Weights of a small GPT-style language model, trained from scratch on English Wikipedia.
Training: a variant of Adam for these matrices, 158M tokens, 5216 steps.
Each number is 128 + 32 x the weight over its row's rms, rounded and kept within 0 to 255. Layers, rows and columns count from 0. Numbers have three digits each. The size before them is the row's rms in percent of the matrix's.

# layer 4 attention output (transposed), 192x96, rms 0.115, rows 147-191, columns 0-47
109:189154089082158157079164156166155085091160136154163150144175124149129160136087132155156123114159119115177165141148112116098142129171091144074096
103:106159115136099128128105148095069130069131106140180156139127128093062100078108119145090182152155118107094140105164120102088144166103104069122170
104:086133140156162108153071093098148128101145123163106132151175112120105120102121110134114080124191132103130069082173178135077151111144104123192122
089:169139106127104153128153075098127139183112118120128138178118123139121135111114127146144115108114164149138194118147124172118171100139149099087140
101:111087174128190094134119109095152171138172126110100115085107156121160132146164101176117105111107141087157110101126064140127062144084095151108101
102:184152149068157171113163157166172131122148157155129153102160141087064162100099219135113136072083165111136140083149201141174112163134139162154090
104:125120074176131132181094116081127111091087163155121101128151136152101093137140058129139155080177156100116159152179178124119120090118140066160083
110:189126114132119072118236144130137087149119138145119126112129085128139109103151136087204149105160093095144071150139130128074130068095127193082110
104:117175147144141120110055114153127096118137161148102109159119123082151115185157162101091105106165121178202144150138150138098106111109082098194125
083:117103137110123144138105163123158149126143126091142161026100137124085121124115160167099199141076110117132150064146118114127119182109085140106091
102:128116108149150156129102153141114149119158153145150163098137138139098123136101161099100156105118113128204129124099119134185106097168127090123125
101:123105174104148131073138121147104161092147095186063102154105103160174138132173123133143135157131150127093114189100113091182125101107129210124150
103:149133105137119133117097110142121122148136126162118188176085108102132141170124156134123107127065105170157202112101060166182125152153106104166105
097:161127143108104139052140132156087097061123172131152085167109133100116134099124154161138113141154137124105099165179114121126207107131168128120123
089:132088095109144125107132140150188109125090162144102108110210107124098085072128161174154168163192130142187055081084152084120138140150085095127146
110:142082120156132154113140112161122152139146071166130148057127112094175154076167171131128190166131151130181118127111129143196138100128104076079179
099:201125115134161157134071091082119108094174153123131117164054149165135170119114153170122089143082164122109173095210082138150132163136184123116102
106:136104123130161115107136139127145147183125113185092104129125106134184197147110081146150140132149135136142088147097021111176123113110098128146145
094:164125100096108140079140164073106051087098145069130116166123101147102075120170221136136131146118106144088155112156121096093170148177160154144071
108:135145117125155148132132116115095147179167069132124130157080075170161169118109091078060135151087120168084119068108086126097146140125221092133155
101:133085114093178076125104166126130091101108158146091130082134085092088159072111132174082082128166141137164078124085103074101159105092130140175138
104:158182135132111125103123163063088139139141101126150116119129106083111115149152164111127098107148095139068139124178198140078154097125160106130140
116:153114126139176083198102127106131151109151110114150168061100103104106174098113059156089085116145114147110166117110171094135102057045123164133145
096:157095114133094100122173138094124108114104136118137166141099083135175095090144090143108176165095073122107098150161088127107095076117137170090098
111:146138149105151138138152121138128098224103132149072129145153120165122172134117134127151154089133190152081101167084136090125129131152102122136142
113:142139104092132129111156150075110153166105120078127118131110103093133206116135077140112112130145102176051132111093170101073154148129143157157120
102:112137111138081147096108103172116127054154126116131107166107153098127124138146119116094141138160144133130100122164133155133141166164148081129113
101:142150118179131134138113086159154111112122173147116132150069160130115132107118158132136107102116182057147119159179077145143133128159127185130156
101:081196182090104146079144163159095137159158145137129102175159179095124153175142167079113109088125138175089167156084213138121127159138122153179109
104:129105159132132126150158126120082132104139079119166143096083171089100165097131130121123145089107155059107178177170128134160115102114134135116155
106:053110144102145103156130139144136115105135154106125145114196119151100116102117056150088097145182137197137078102072134084081116103124116116122137
100:131118127142158157125153096144150196132100079107141116098089176155173151127143168159162162128055146120086151173175100128194154102115155060080105
109:117117118120179089151113139122134157141143103141099124092120120142176137145102058117079114133078067128141092140101049115082103142100137143163125
093:134130121130133123154154095099106137122108073142138161165208131139063078088135112129137131140136168112125081098129174121149083115136144096062158
109:077097121146092167110167109169144179134054105065111095090133185097162117143179145155173169139086117090120087118103100165127126185180090147122087
127:085118128108134137135118137121110148134151121097096125133130117109163132135187101140114107130163134208077104139136111139088115092153116073102086
107:150164141153105160130086132136116140165100124149071166149083104121128151154114150072097009118101147068185118148080102150116163133151142217175149
119:113157132149170128152094122113146131124197140214118124092101170130116132133111112098102110059095141157150130121144129101138071098092156150146153
113:115126103135163142187095146117152180154148130130127184119056093134123182136085135093059093126095098142159232119101089146097109140097156101164116
087:140166130137138145114092136155174184186092203144111090171106110172135127157113158154112098152161126148148092119122129123162141077137147099129124
094:110145145125094088118185139145148166144100142116151143111125154076139128119109103099109188119086092074124184174082178110169084135104071147126158
109:072166140178128091164112083132137150110147069135098154136149123128155053119134130076116118148096142087150070122157101164089106116128138103098159
112:098117147130140121108169127144107188149111078108131129158159121090141163157137092151174187148189131124114101103103153136196114107109094097089127
092:146117131149156114146144085118122135093133098126141139193132156115094152072122128189168154134145181091113138083160150120201127101102147149073130
118:114115125072181104093131165074129146108198108181123085151155129101130131101127120142114155160131092176112112087146147134112130149122143099148129
# layer 4 attention value, 192x96, rms 0.113, rows 148-191, columns 0-47
103:174101130118112119106157103129183148165128155129109093130122133127191163168157151132144071066079155135137116136102159147111113118146135163121115
106:167131117116075146120181153143092123138071140107131106083092118116128138144150150123136187087042127140100173193082094088161124156121158134084152
101:077112143101158088142075188204128115069165126115122157095136133118146114127133133128126123160157102107137090132093122113135105144091110147138138
091:126179090181050175143105147128100098110094131133134147177137102091086167112089159098145153147168128139087106170065179148108182103196148067123151
120:057115107159110110175109144097103128147145097104147093152117127148176084172108041109145129213177117130133143179111044157083159083101141101123131
124:140112134080121124072151150172100149155103113121118127117133113113131163102123230130109112189093112136113103104101063105135129174152093204100182
123:060114120104145189170022117132101186120130145114140142128140170103101168168051110144093108143115134122147166096103113112169133171162167065180115
108:154075133158141127157208130140133146134080099121135144122151150213117115081161108150140148171062138114089131105145096114178162135158156175084114
089:158184111146096154101124084089112133131132133166122093230137111081166147122145116145118098138176151148066109194082144160084141075161116111122172
109:122164138129080094112149100057155140133081114132127118116112116124141134127159090169142111148153152139041100155142150101081157173087117151132146
103:123134119156142127190129106103146089156090132057138137101149136132066132131051130102118114097129105125153165033173129125092128123154117074149125
107:122138144129136110147168136143150117087143126110139098076160141170131100102182116135112144155177150126129056168151184121100152105098159158063139
102:060159152092168122174081103091175145121145111092135116093118166148166129129156067092166129128084152116143175117085142177145088166142137156143112
098:168122086155114115073148110123075162170151144124129101172074097149136170195130098119128145090079136143095170152180049173113104093102103159078111
116:143126123115124108125150115099117111142121156082126139204132110147103119190073039103135058116075110133128152138181135088084142130069130153155098
097:052153134112128090178134110130145197110084075056110143115168103094149091079117093159165164136175133101131117179100149128169137096133101185104158
103:158135108171037117112114107145081131123096110105132147165154113108079093095088107100110061117120094121116144065176163115101158097106154124104141
099:092139144162148081133133146144136147135151093149134113122130151137144140169137048085124149134174203147170087126098124161165091127160110126139132
104:115117134136076139151128183092077112134084109173122142145169096082140115158086130138122049117186110126157149148205139096172143130099159145131157
103:147085105207091113156141117111147142154096098157132095150135113160137112182127117080172111132103149125109122121108083139156156107150140145094117
110:067120159078110171138119164133154067115161108124135148147119128120130135172149098107138174161105140129165127125091093146146130217150159161138104
118:130097129142121166156161092114199136124061137145108117129178133136153123144113192126156129128091126114164071153093117155157148153176134134093115
103:153143084148173128131132103082143190121091149122127137148195162108107169171092130125105104078173181144200114092092173078161094120142139086141137
102:105150104158065079145104162196123132124112151130132147141128141107089069121116113137075083121129121115159135079146093118176089108128157153137158
109:105119159135088121138109123133129104144082090179111144113147126134115084155091166119097125135133141141180115070200091158192103161096148141102135
108:105130169082162166155113122072107129168118110129124143089101114169161155107148128152171106145096114129057219146122140144092141170063101156134140
087:108159136086194119163135107135133178102124160060129128091172176149125125074193131160164156140099142128088134175069199123159096128115103073106104
088:126146171120100123142104159167122076145127133167135129070080129142110050112125155098097131150156084142102137088155074091109139157131147077162147
095:120111141105182124166120129146208126097143155066132107089183166162163111125123134132146098138151151119173104073107188121146153137167148103175090
097:163074093202082127126118142105141168174070147174106116132086100128181121141079181110115178047089112128125129096174099116130115106150169134152118
101:122102130097130106134116154130136095119175138097130151159145112086152114099144080113139105146160139102203127093130200177124113115127077191124119
110:196097084182087137139182149114098100138094094200133128152173081098104129099102157116162090135197129123141134094107146075163200066146131110107178
093:158099093118145155153123200135186149139135196081120120103126123115193150158119117189114160078141113120186143128147066168120104097165136131128055
121:202134124126194084098161105097092083146193151137128153152120123170107127104114131135104148159164156150139171103202180134118106096066112119114127
102:159085103170081136136093121091141144172117105169117181162111092120133124143029117140116157093128116114131172072156138117133104147092102159156162
101:141158124154135080155131142126150052107147148174151098110140131128075072124183144142147167171116126145066092145096131085122178155082151046117126
124:103102129113062145133134178142115152143026131038131138164152087114128108094169187154120163163188079136069118153087136121096194132144159084118102
114:141094121165105119117145142100085114124100057161120102097165095125140125121122158153143120142170122116114030166166169077127214089084091108132175
091:153145085120095108116150126086073142128151125152128137130124119089129125113117143166140178142081116128135119152123104097102094148091097188091159
102:181124141074186162113134086160154110124159155175140101070144178156116124108157193165122080138140136153173083079145147089094138128142134113144110
105:169064099123179194134114164087130113127167175140134142156110107111166183126158137154142143113137118133117184161091180130129171111130132086136109
109:206106113120153157132114087086106126137165170131129134091124142160142144111047127141091106106081101114161163054225116163087116133152152123134121
085:148107132094187155171108082095177202108111192037126109061145143134201126114106129174130149104121127114172140126151128187124080112179110120085081
110:171099120149102162139144133104090138156101073105129127092127080113154144167059117104141136090197111128136197092173075110112146106145109125119144
# layer 4 attention query, 192x96, rms 0.108, rows 160-191, columns 0-47
067:096118083121147132143102132081130113130109121140121176097153128112130109129129133134106126062151127183182083093119092111138115072184095143081155
102:135153157148059137110130196105118117114153094112173126109160154138100152161151195091107107168086103134144107163140103096150173146187137161195136
111:117067082158141138132133131140144176080113096098103097118101152111168110036075134158168139136096139160094074179118107129094097125092131166088149
088:134113122127096169152101097152120163116188123169152122136120171126165147158140141119121120190102148090070146125170117158177115118138154108145081
106:150117099076131117078156172093118159124097161121086107110110137141078103075166195132130134124104157170123110201098117082117119154080089128136165
105:127135138150131107161112097118184160160126120192160114081086147129134100186139119157154113117118097098184079136114123192157112167120119175145122
094:102048147157184153140155147142141178120138091138146078144135159117163099125118196105169095089120090114175081164089115105159106173101150137125095
116:131142163177114173116092105123150099134183174134203132145148178105151135235130151117117097148110109092104140116147141197152130123159154159121072
118:155168097082101115107162166163070104088092152083096183126111064124111159095145074122095181122135141162093179112142147133116136100142108102126164
114:136097087063103116088185166144088164122084089101060117153116113161109152037111145146149158092108172182099130111145113041070107110120110110145156
122:120125158165143142167080127085176087165139142169170076110163165139153099210091157174159086144116078087159119078150096163164117115167162169154100
102:134098129108098150084155141172112125177118198154079145169112126149101112078158167094095101107101133166099164133132146066119118111143076132122196
103:105127165105124109126143146192142140081165113199132158129112138106151166161100030106128143122224183107160058173132089090145146140116130127215147
100:108053137121154118125153108189152122128131097109104126114102134110170099104135145078187178101169113136160116182076082138108109184136120155158113
094:103157124097148082136065122104119076076146157099163114125162146133090130129149110221147172155100161107073112135115139134109170146151126152131097
106:143133158116094145112130139190134188121119110115132126163135101132081150125116156151139101110186171118157138078162137095162145147185092112210148
099:173121145119144095102119178109151104121143125113121139080130104120150196110110107152127189136170143127117082142169100180137046099117123130139108
098:119075105140123150095150154157103194133126146090126102127187139114111118085123198088147098119144174151173111138099158119101114097153120155108146
089:085146107151168144119099100178143153119132118131145119082154113103141032078164049095163161173110146118141109152082123112118187107107129131134128
100:136195138122130081131120124202132125140098111152112093173122125114145082179188139065167141090120139117189123111112126118107140096173096109189084
097:159125103116109155103135140131128139142091160085153125061158127188083151095117158137151119125101134121167173139044119136168125203141132123135113
088:085128131130114187074115193193118178111159160157159152164163142125114182160037208169133142128188122155145135144119206145183161117167123146160118
075:178139124119079144076148186149107069132081169116148169226143097140121114130101125156106168109135087119113122110135159147159144118152119131108063
091:161068137132121119106116184132144078148124129094120166127170069143088138094109194152170139120182117130152088148136134081143184156122138144192146
103:118151138121119159188145146160144140091119125114156120122139149089086071090132140103150174129149129133128111101149161094133116173159154090127127
097:123120113094149139126148085124142088074147138115120145105111105111154105098073088130100202155180061123160081043112125151172095159142151136104125
086:144177129159103153153123171063161140127089146104149141082140098130139178149117084135123120127152100122108132098145164172182098114143159108141155
100:129153130074160140156112106073174180131146138118122099115090087169158194175122156088128078196085186141115116116138112125093115102113158078166146
109:174086129142102141092193132083175157207087132117099104178079079186200142141108183112125119170119113160099164149149170155136128129123128132085140
088:138176118177093135080099135126136158153058146100178154139116079120101115131150131152136155150104111110121174167096185193188171121179122154118120
105:158148109109148138122156164154165075082159157113088125166126141095138085167132149080128124108107103139169130123119173131094138089189152180140062
090:123123114144128087119121181119100077166134094174136144076183109114102187156134092161123107104109130120130089177136147109125116076069121164142173
# layer 4 attention key, 192x96, rms 0.106, rows 160-191, columns 0-47
058:057172139113122080149178189109116093138166133117142138145143125068152134119144171103126211095109074121130110093156148145077151159123177139095086
102:102202160140114147089111157124142136105120094119165162078153143117111131098100204148125119176100077094130095204122166131115157170120158122159155
074:134119140165140081137135131132152067079183098143141100155148102170130140156126106142188128203216153068113118128086139179137153093129137150134118
086:152175168126101145079156152103160165080050105106089134079145098152103091079091177147135103119098097160135089181094134099106172117098113151126155
090:146103093133091183157135158140148121064080088115072110153116077094154153072065100161153148115162114144085109124144121130114141089120161135124129
117:105165123098105104085144173168103162177046157153099168100145105128063103104137177130082100086142132183118142130087152091140114113131090123155167
078:113133106092062099164132152135132137188080152153120173138182093104104128146115126095077130093159124203135154156111150183127098117152149090126178
109:116103217110160114092117128122156099133145087145199095136143179140156093191153153110113074151140137098117148110152118135145105147151158148155098
084:105144101160157154152097067153134120093095151100089180098114108149082089081139054117155159166110085100158067174084142117103227150136110135098114
107:126149040154110159140139120141110163128140177106073179137120079117106188077093101155126188080131123148123142141072165125111140116086089101083153
097:121149200077129161103163129121125061170107103146189117124172131171094084181163169139119060116089103101108101113153114105188085151087134121166094
134:171117082092104144032120176137130140114138174112040132184093095129129144089142184159074133092149133187125174091161140126132103068125093171155157
109:087134146129153108154183163148116116089163113168182113104161135119138121132142046171157127136163147110141074121080094095123160087109160140195064
110:158048171069128124107152137111121140140133099088117140147120133121160113123191104108119191099121156194145142125136089112098043160155105189129091
105:110174138119175146100080065171135088118111145130120100101119133170058100139107124193153105142139051099111131102151125062117180161097133156117112
086:155168113108129144129140199108122135098164081146123073180153134142114141097127105180070086127166147137134136072099140131159176128156139154193105
105:078137129115104112178104175121156137103203095170167147100087147082145128106153087171139136098112093102110101172115131126158124112102118158163149
103:089062135104143143092143097194150157122140095094143107131139136100137120149105165119100093124203141172124141109107200139088059136143084104123140
088:147127173137187153160197137199109107152048142131122113110142129162139078107130090109173120168134134124179090126128142094130191106102114155077152
101:116155125140173084183117170111122178145105131164097102183147117117149103159129110110104171095135179130191113095127102108088116121140097167185120
088:098102098103121184102126155119115138148076125125156147111126129142122152128187121141093093097145148126129195139068170137149097181149163139115142
087:117105127106152120113116140196124155107126121156179129169120119148081156131044194109174096159170103103135153108065183113185117102133157104166065
076:109145111170138149150133092157113087145172164098148162161132102108117149092051099160189196121127105064126150123122138122191169111155119137074142
093:164090165065146149017180185106120056130127135072151137139145093150136079089119175125157155135120153176121147089178157095140124164131139129126108
095:083145108133134131170107138112121118117125098100115135110152185127122151079090157144134192134083096148114109106180142119140160107136130110093074
098:115080123153128105191140123104122111114170118188128165110119139139127183090173120131090178177080081165160044115094141108185155148096143162093188
128:134185131183084111152096173093181111116142133139175145082126110127085138139111138102131112175109093079122077197093165178181185145133153128139124
105:174123133143154108136130110106127168157112111183134113080058125144141131136124097170085111144164171156126157136103091096104131189135134127167151
106:150114108119138149067129130081140178187133108076110115156039098101169126102117137127154153173141110157084163148159112150162099112167146097078104
100:134185129182123161146127133119136153146078165079156142120149095102087106062107124112190142159139119078133163148114157128180192107181161146081105
089:114084148114135171163193130167185132136230153143151116147095153125179097180091169079157089126126115128150147114135131131082085165135141165146062
095:087178144102092123126137174135113123094099151169146136038178121073174067106102125082173164109143096125135082137153164131110170123061123107168126
# layer 4 MLP up, 256x96, rms 0.136, rows 0-64, columns 0-47
112:144114120036155116101058125140169159098101124124113143106100142148137135142121126161114178114162150126131151089106099106120175153076062198133170
121:067119167136143151110170067151125105089161154080115126094161122170133110083116179183126144102090191151189144168148157108121142095134147076142130
103:164072150096116085102097068100171126093103112128112140151146082137137163097138143112129174132075129133140173178192109098136162094101131126159136
101:169112095102093131144138151102126127126130135201096158184162082148108077119151139179151121120087141132109170128153182119129129055131165164117082
101:148077126124138172164102108131143136154093152158123078103101099139167054131128119166176068123068136099109128104143057149120092115214099193097142
101:136135102102175068121166152128126132057080093119098112073138120156129140146159145129124083136134140123167121117122146070057128132162150135102084
103:156112140157143131150124136164119130118086137129123161096090060131191113201138144141140153123151141124111164146165104094045087145147120099086096
085:100106103115146110122161115162116197062133070109099142097094149083139127143101085133059125092113160153182110141124118113172092165130159092166161
111:133137104127143126130140097127151142126174115128086076128067079152191138122082092153129159083210134138133114094121116136108103079061171076109131
094:121147162068151123096104098112077165135149125125099167146135148157160138106155110112117178158059101121071131131130146175076158198152125075094151
098:157115102182096117056136077105075082129156107127090099137113129143131127080137152115147176130178073174126175114169111132151189160132057118130130
103:128126143152127139162140091119162147139080188119096127083174129125142142143179052093129137109098102141103115091159102118199117156196138109122120
113:075115095112130140156174085091082143125107112149103170152160093146140187111179103141114144098151149149105174137163184120057100122151114147136113
077:148145096126139140099157151143087134178130106118119162143109131137115167122187150061201197076172146129114104042162125130104129110176152166128147
099:153135122126202191120108119141090140109052115164110072131165149137188098086195118163100126157121152170145055114125110131152149102075124143118154
097:118110147146149139133117087163114083040160090033122173192115134175127142141187093114115141159206102147108140114084072132169113125162117081099174
101:125153140131198116142127129132152128087027131134130168109124097134128160093170115158169105117145139125157058108076118096114121131109075118128171
084:183143072096140150106127168133057154142169059101103115164150100131133173095217129121103113145172191113130135132144148133074148064139110170124181
096:128088136151128163141106092149105235182100175167120119189081124107177097137156117100116109131161149124160135098092100100114111120133139132114182
094:147114133139138139080117141144145182107091186160114060185152128120113126168153086150129172092154146136128140155155099166133124223105109023126146
089:095117094070173124085073146144111210060082188125114139087136105089101107037154162122100163173154185124082123117092130104108161113159136114110166
097:116114072171061118115123103171112170079128156119115115146114098138131142106131114131108088154053177131146068114109114053148120129139063117163103
085:137063080108104108179194078081057144167158099148127133180121122156140120157189140123138125137112143126127110133098155129079123160119129116094149
075:076144136071117162035128128133082122101083118122121123152105141130162077105133167119145144124085108122175160131193141116132153164153104153144143
104:160106109119120139103110074102092097115142163105123118126137084132114158113170123089098175124131125148062168119070128156165123116118091157130169
103:158153162061170104100140101099145150116110151117105130112055154116183148151215131139118163122131182129120163131093108112107124134134129191099125
086:125110099114161085069137128077116145159157128133127086167092116102144141109197047103150129099196145155141135150173144120058097068142090081147162
101:215124110131182167159154135177175142132060125140112114141128122186154101140205134117137104100097120119138074107159108154164107098135114145140178
105:099175087110164109122147122131127128101111148193121111152167158121204147096136132126102160118193133093183148074150133156082148118109138077091131
099:142076070122115122171131147110126115115083111083114142161165028162105109153130146120166084111182115131112118150148103101100135150127079142065089
091:119141121151118107121204145095148127108110119107120094145128113122091118075137132159117128066123179091153107121136098114133118085088152111136219
113:117115169087154138068137155130103162139158065147090096117098117116138090115157158139054150136109145142128163106126160126116155079178120082149126
111:095127107083202082126115122197122165085097128168132136118133180102142170095161144132123179133121155168154127115196111113142189109114116117171212
106:156078075134128103112151124158131158072111135073120110096119133199103106134132091137102176073089157134164161123096144109084166155193145154107116
111:157067095121140135121109128124136086129179183128097178071086119139155152132118105126146103116134130099087134110170137068141059177055122154121127
100:203080168156113117087126039080180095129103117086102128133115120158082110105112152111096147113140164132162158105141106082139136098128107103115134
105:122150079148151116066097160117075150119171108169120122141122125130179141115189080131130149161155194126071101167134120092129177066087124107059111
101:072065108087148147093127087094148092101121179155140144168107127079117130101138125153142123137138152130123144082154095136180102079179118127164164
097:078119085124158107118110153114117157156072174191113156121140080129173159148162155143067141171129110118114116143150145081114129113177116143142154
089:164114146140076081120161073120096122153079095101104097146097076138158136176153101148173129095084145152081099171178132091129175066161125065096177
107:144130110139117163117138138097123135103180140094113109200117097165130126090191029166109135174106174152062180101103114151156152156076127119143100
107:134077141113108110129099124139094153091089111116100168126100081172126099130107078165103108132104168147125128139170123137141084157173112173122118
093:125093120133225105117100169190120160140131151074110118155147146185101154143053157172072165073125082142155125121145157064176096113109126082100133
112:153096138132147116099127097166094137101103174128123179161151152146140078142154106075089160153161117135180138104091117125125171111167131071065167
102:130115138128113084110178124138163112103115125143106145135047129121124127096140085150149101128211111147095107121122094149069121202153123146089151
095:110101085134129104081138095106135175107132106140104161147162114173173147118103108114128152174135139106089126120070075129090167125065072158115110
103:133104162118128115109119096155188141129193084180092161167136135178092121159104081178127077145120126147058141147138139098162160189134122149102129
075:202076092120151079131168101147078099122112117164099132167078099106112072027145145168136105139139129139128131105139138137181149181157141167159094
088:203055128103157151086066081146148133110128153173109130069111069129145134100162152180146109117098126148085182134115158087091112125115150177154151
093:068150142119175098188143069114092154114213131191103100107123146175102110084138127191177098170138090109140092112096127063112135105097101140073172
111:166156098170167119124104149106110087160138131171113087132097136173107118136114087159088136150122153132098191197151084119098127073123161150127199
109:157073155114094124093104150136116123142120203100103127111157198123205091118111107166148155194141104145111180132155109124114137121084147094103159
097:094104120127119149133160093130176129125125152143107100133087161140160099202102057185098104039146149139108160142155123136155063105117116131126062
096:134136107122138139086148102091151118082096131129116087102100109131193102053169095156206147145111118139131101090156109147157128084142138161153103
105:091093126076099104084083079141103136131182176100130115114048060103148113104131122124177213102106171160102104099177162087124138082131122138125120
096:133128091149145081160155115157061141126171074156098150152138120150114184148188130093176116130124102160076158149130129146064123135123158188100073
095:162137070114187164159132181102157082104116147168133117135106116138168073128126096192175112131179140144122174135197088115125102091151107105103135
112:127079099109155106097084131167117087114073096121106129152170122123192144136139105141145071133106171152085160118108079066177079162158121117099168
100:127182070115162146136164087141072117086115125129130114113145094153151131126145080072151132156133172116111121053151117107100120127058146105090154
110:084105078135078109142168141087118105099186108114091143213120084178114204142091170152129101133171132151084121107081118121192075138083094132100131
082:094122149114245133111146142150090179086178161095138039153132161175197173164181179105091107148099106135105142118118106132125132161178114136098127
080:131100102088109130109075161202173141094105188092109154137087129134185131161098136147139144029151178145120116126156139169135032144127125108119080
104:177095059116100111092136080159185078134140117083128114156112124147136169120131101116098129108165152161144120094143129158108127151183125074122121
095:163104118083148133135086112119129148074130134085110131127186126103100079105175092135107158077168147119103189113122154135128159143131116065144177
107:099149110145132113129145095113069134128198111090112107140100148184118161126113119107126213073129118169103101088123132137182152204171117107138167
# layer 4 MLP down (transposed), 256x96, rms 0.126, rows 0-63, columns 0-47
112:099157117105129095123109133114060142130112142119141117072181070115112120091176073148127158123122069095121113153144138162155142143000143145147068
114:144137147161078138155124164130061152133150078116054125146200164131110182143108146125108160056103135177086102183108176122135134157105141129116052
099:154202164147150123122153098111150118142143153163098117099173125164111166079101141075144133106146085076100120191127128123112130135152172140130112
099:184104139109119169109118084164140117117089125120116174104146166167156146142091147129105082083119159038077094153127175133141135111125130118121160
100:183107105088138095084153125113156166157093142193155122085083121161129115140098127105098151138143048150118126089139087122104130077092130177136117
103:095104110073100137084083116173162150154199072142136176140130120130130112104188106097108112142090094124132111111147097142094179053056125154132144
098:105099152122056118105165165139129171141143150143091100082136059133131120120111059120107073150074161107079156129180178155130118120138155111132063
094:132125133141122160139070137104120108173103137095049064160124091119127093141124100095113111145081092156132062147138060103181139108147136144140174
109:149164120108137179127125119083144171171113130113171109101123162111174110136173154091127101140148098107087157170054154105078119074137138159152056
093:165187126124153120098091103115121101134125136138138155119114131187122141107132187103149132120137162144143117151093056127069156118094212129116117
104:186099146141191109113174098109137173129135133141102118086125146125155109121093145159088092103160144162120118134138159120135100160062111033139133
098:162172152168121154176149153079072140117105175179065169088031165124115141173110163145164129145112138082154114151147088127116115117121192157144158
113:169117187160137081134162137111130079121115153108109084094167116152118109041144085135082153103138123098112138136109156157162072134143144064133175
088:157116083098155120148132149077119129173134149122149124098093089146107110083163146098110132167114165168162154156139090096078156159147141179169134
102:134134110175160069143070119153127103090172089101199135136183097096184125104138194143144132126130096122087186162068124078118106125127176151147111
105:095116173151122100162119126137142173104144118149185160111155123141116114108087130141148114124158176154101121113185146082070149090151221170129112
098:108156147132145110153131182126064106092140161114155115071093108127082173102135126155145147106149136208116131135166115118107131190199179081146170
092:177121135163138136170109085162165140088109119128066080109161082151150119094133139153109142148143174108117118149095135160078192172108105121137171
101:137137137132160115103078130158191185132119187192076124109121137051175105159166136108084193125134106119140181115124156160198036124133161154132120
092:163110127128128162159088102173170063126101141120078094129165069110070084164178185132133097151115092018142168116089176087123131123130133105139085
096:160142127099118156110136165117129166133131092122138206165118104106136103141038120092056140062145140116139116182088099088136148144100073095142129
098:145140194104092144158109081131161130075173162129167080138127171109140160151121079098191218135157106160163165097111153120092177098093138072178161
093:166162086125178140162140121134145068198163128095145123112146127111103111089150162087119124075108132053128147124100160155082089116120130171162095
088:128082114119166087135163140086121101104152131080128100115168137068184188136199095186101151087156104104132120111121096086148121101115125096099101
103:121125151100127116133111174116093108128139127135153181135144154122102129102112070122149151119157164101074106162149099177156137161130127072086160
105:148127125123156108122149123131143142123175104183147104141147200214145135115082148130079140124158179118114110148132157145131148182098130102146119
101:118120168180164125172044123158131092134093154152161080138178140149126158178148064147123094128177125133068141136106143118137127093137133142137129
098:145138105070107108095141076142146151124093135172109107180084135170112111155114123106188077114069054126121131128167130179129072122122162184142164
104:151173106106107117160123152085085111103073139090110152084149114015125154117135125128135154136108170138119139120128105116123152128105155092139090
096:218119115147104126151118169108151157136115142152119107111130147146149121134147130117165144147140133115123122153230190131130110105130119128203044
095:169147140187089084157105138083083144157186162162148158161128136085093086134117140095071081133165127051102113131088143126077115130130199102165135
117:129165111053114162121116099095144116081158130084174128103144169082145060112186113135103112133145142144165189087134132122180107119122105075152105
102:159080214107134099133150137114204127098122053117153122149128117118147145124125139131108164117100122112116126144138091139137173188095152124116128
107:093140127106118148122163186152151135102162170141137051123149114131105135150143171091084119113155190103112086068161109120149062118123099174177117
101:107103115095105126077138104142106141081117209107143114127138121149129089204150115131095162118145140164052165159183146121129174108200091167124110
100:141093101133072127182176161128101146133116123139112110107107149087127189137104119131099240131149116135088139130119128122120138151111077094159193
104:140110107126102150130100171116132071188123138152031043100138165096100141153132137120111041147151137134136168089199108119085156096182122164149102
101:140139190132110166071115137131165135173130128147124138117160130119144101127117154121120167085138079175117118148160132168125145102125110135137070
095:070132142146102116118127141123146181178129115138091073140147146072166134171159170081222161127119132105123134104123126107173124135126219142121104
090:159024130111141092161145093191203117167133093111184148094137133131163129114126151106138081066146173147119111178137179110144129095096096066172113
110:154157106117191126164128117157159161137156132138179185177137152118176068146156113057134074131125121131076105104101111186150149146147145187146132
102:071127075165120127115135114123078143128153128111180098109053135125168113110215119080139143159110147105151119112072130114184164157117114112126145
092:139101097138130117143147109129137134138175111178104141070124128145104143069142102105122101135071119190130107095114130135102080076150115127163137
108:112147132117114142095122129129095121133113158154160168099128086109118176062135151152143153166122125089133143137106149176167117158175090144142082
099:148097120144140104139123131139196157103059142118105096109109144090081106119118113159126097162139090153140160151138137187102120118098131160098134
099:159131146162146179154126126145149116161127085105128099081126141100207099031091132121081144153170124112151100154105084107126120190096148134138180
104:124088142084113170095115153095076105167135180105074130146122155118084140166117137098117089178093107057077135117132113186132179134092075140137132
091:147122145120090123094151113156120135154129124103135127109082090083087090115171106158135095151146104102117070141085148129164103109107191113167081
092:119097201164100096145062092162063084074152099155206119128149127097135165095138121107130097106155086091094115076171089090100150096129091131105125
103:168101149087154186058165165167183191186173123141141074116142102172134100156129113123094200140141113111193136096140120098080117111091122131121136
108:176159134112168098094149164076131137125123184100136098151029194086124058088124146131107134127120049151114092143130141136136133114163097136188138
105:124189139093118136082121099077093139157182123122171099119137164151143138090144111116107079165148135143095171117140123182155132117164110174127160
098:173142120072091115105161177146093071163091099133115134115167142102171152196046130114155136124152123110143154104136155195158069158096128157093129
096:159114107138126115117098101142163061099106136120191111117151145102151134170062135123135121104133155189139183147115128150084145104108051101136120
101:124163168118107108161188136121113089179150142145106133140122111103139192177131119140120085215135174115129093149109123137172172133072172157124067
093:159114130092130148084130186134099152134069074136163062117128112156131123186103104077084166071106123166113112153074173186128110114139054065150098
093:145124133119112121139107138125142183128085130164205157141111133114103084142111143151090111060142124117147111107160148171173168168169161118113205
105:114128045153100161125124154126147184121175136196106085110139099170075115186068174138107144176103160084155121155138169127129159099155120133088036
099:100098095128130116066105143121184060157152138145049128116144152102063138117130139135134208125112131178143107120175108106139130122168075175136138
104:149136078162147115176199168125171116119076145119097090043136121129131063121132126095148147066112084170190180166146134126126129109105103123115164
089:168132144097140046090140162134120120160109144156104133153114124130123096128183101128089128121112133138167137139218116137134086117100071104130107
085:154110079056105105021185138138104146128135157066225140122117128123098119116066108165129081097142152138126100073118107175129112168172133111102091
103:109167170129123182071127107134122096142139125121162133111110084127102132113152132107112107153105144116074127078145157113111094093115170104140129
097:107128111127122114171171173106141144132078180141147105133138143091125149142122169144149097142129092124123175107137107155123152103058103150127140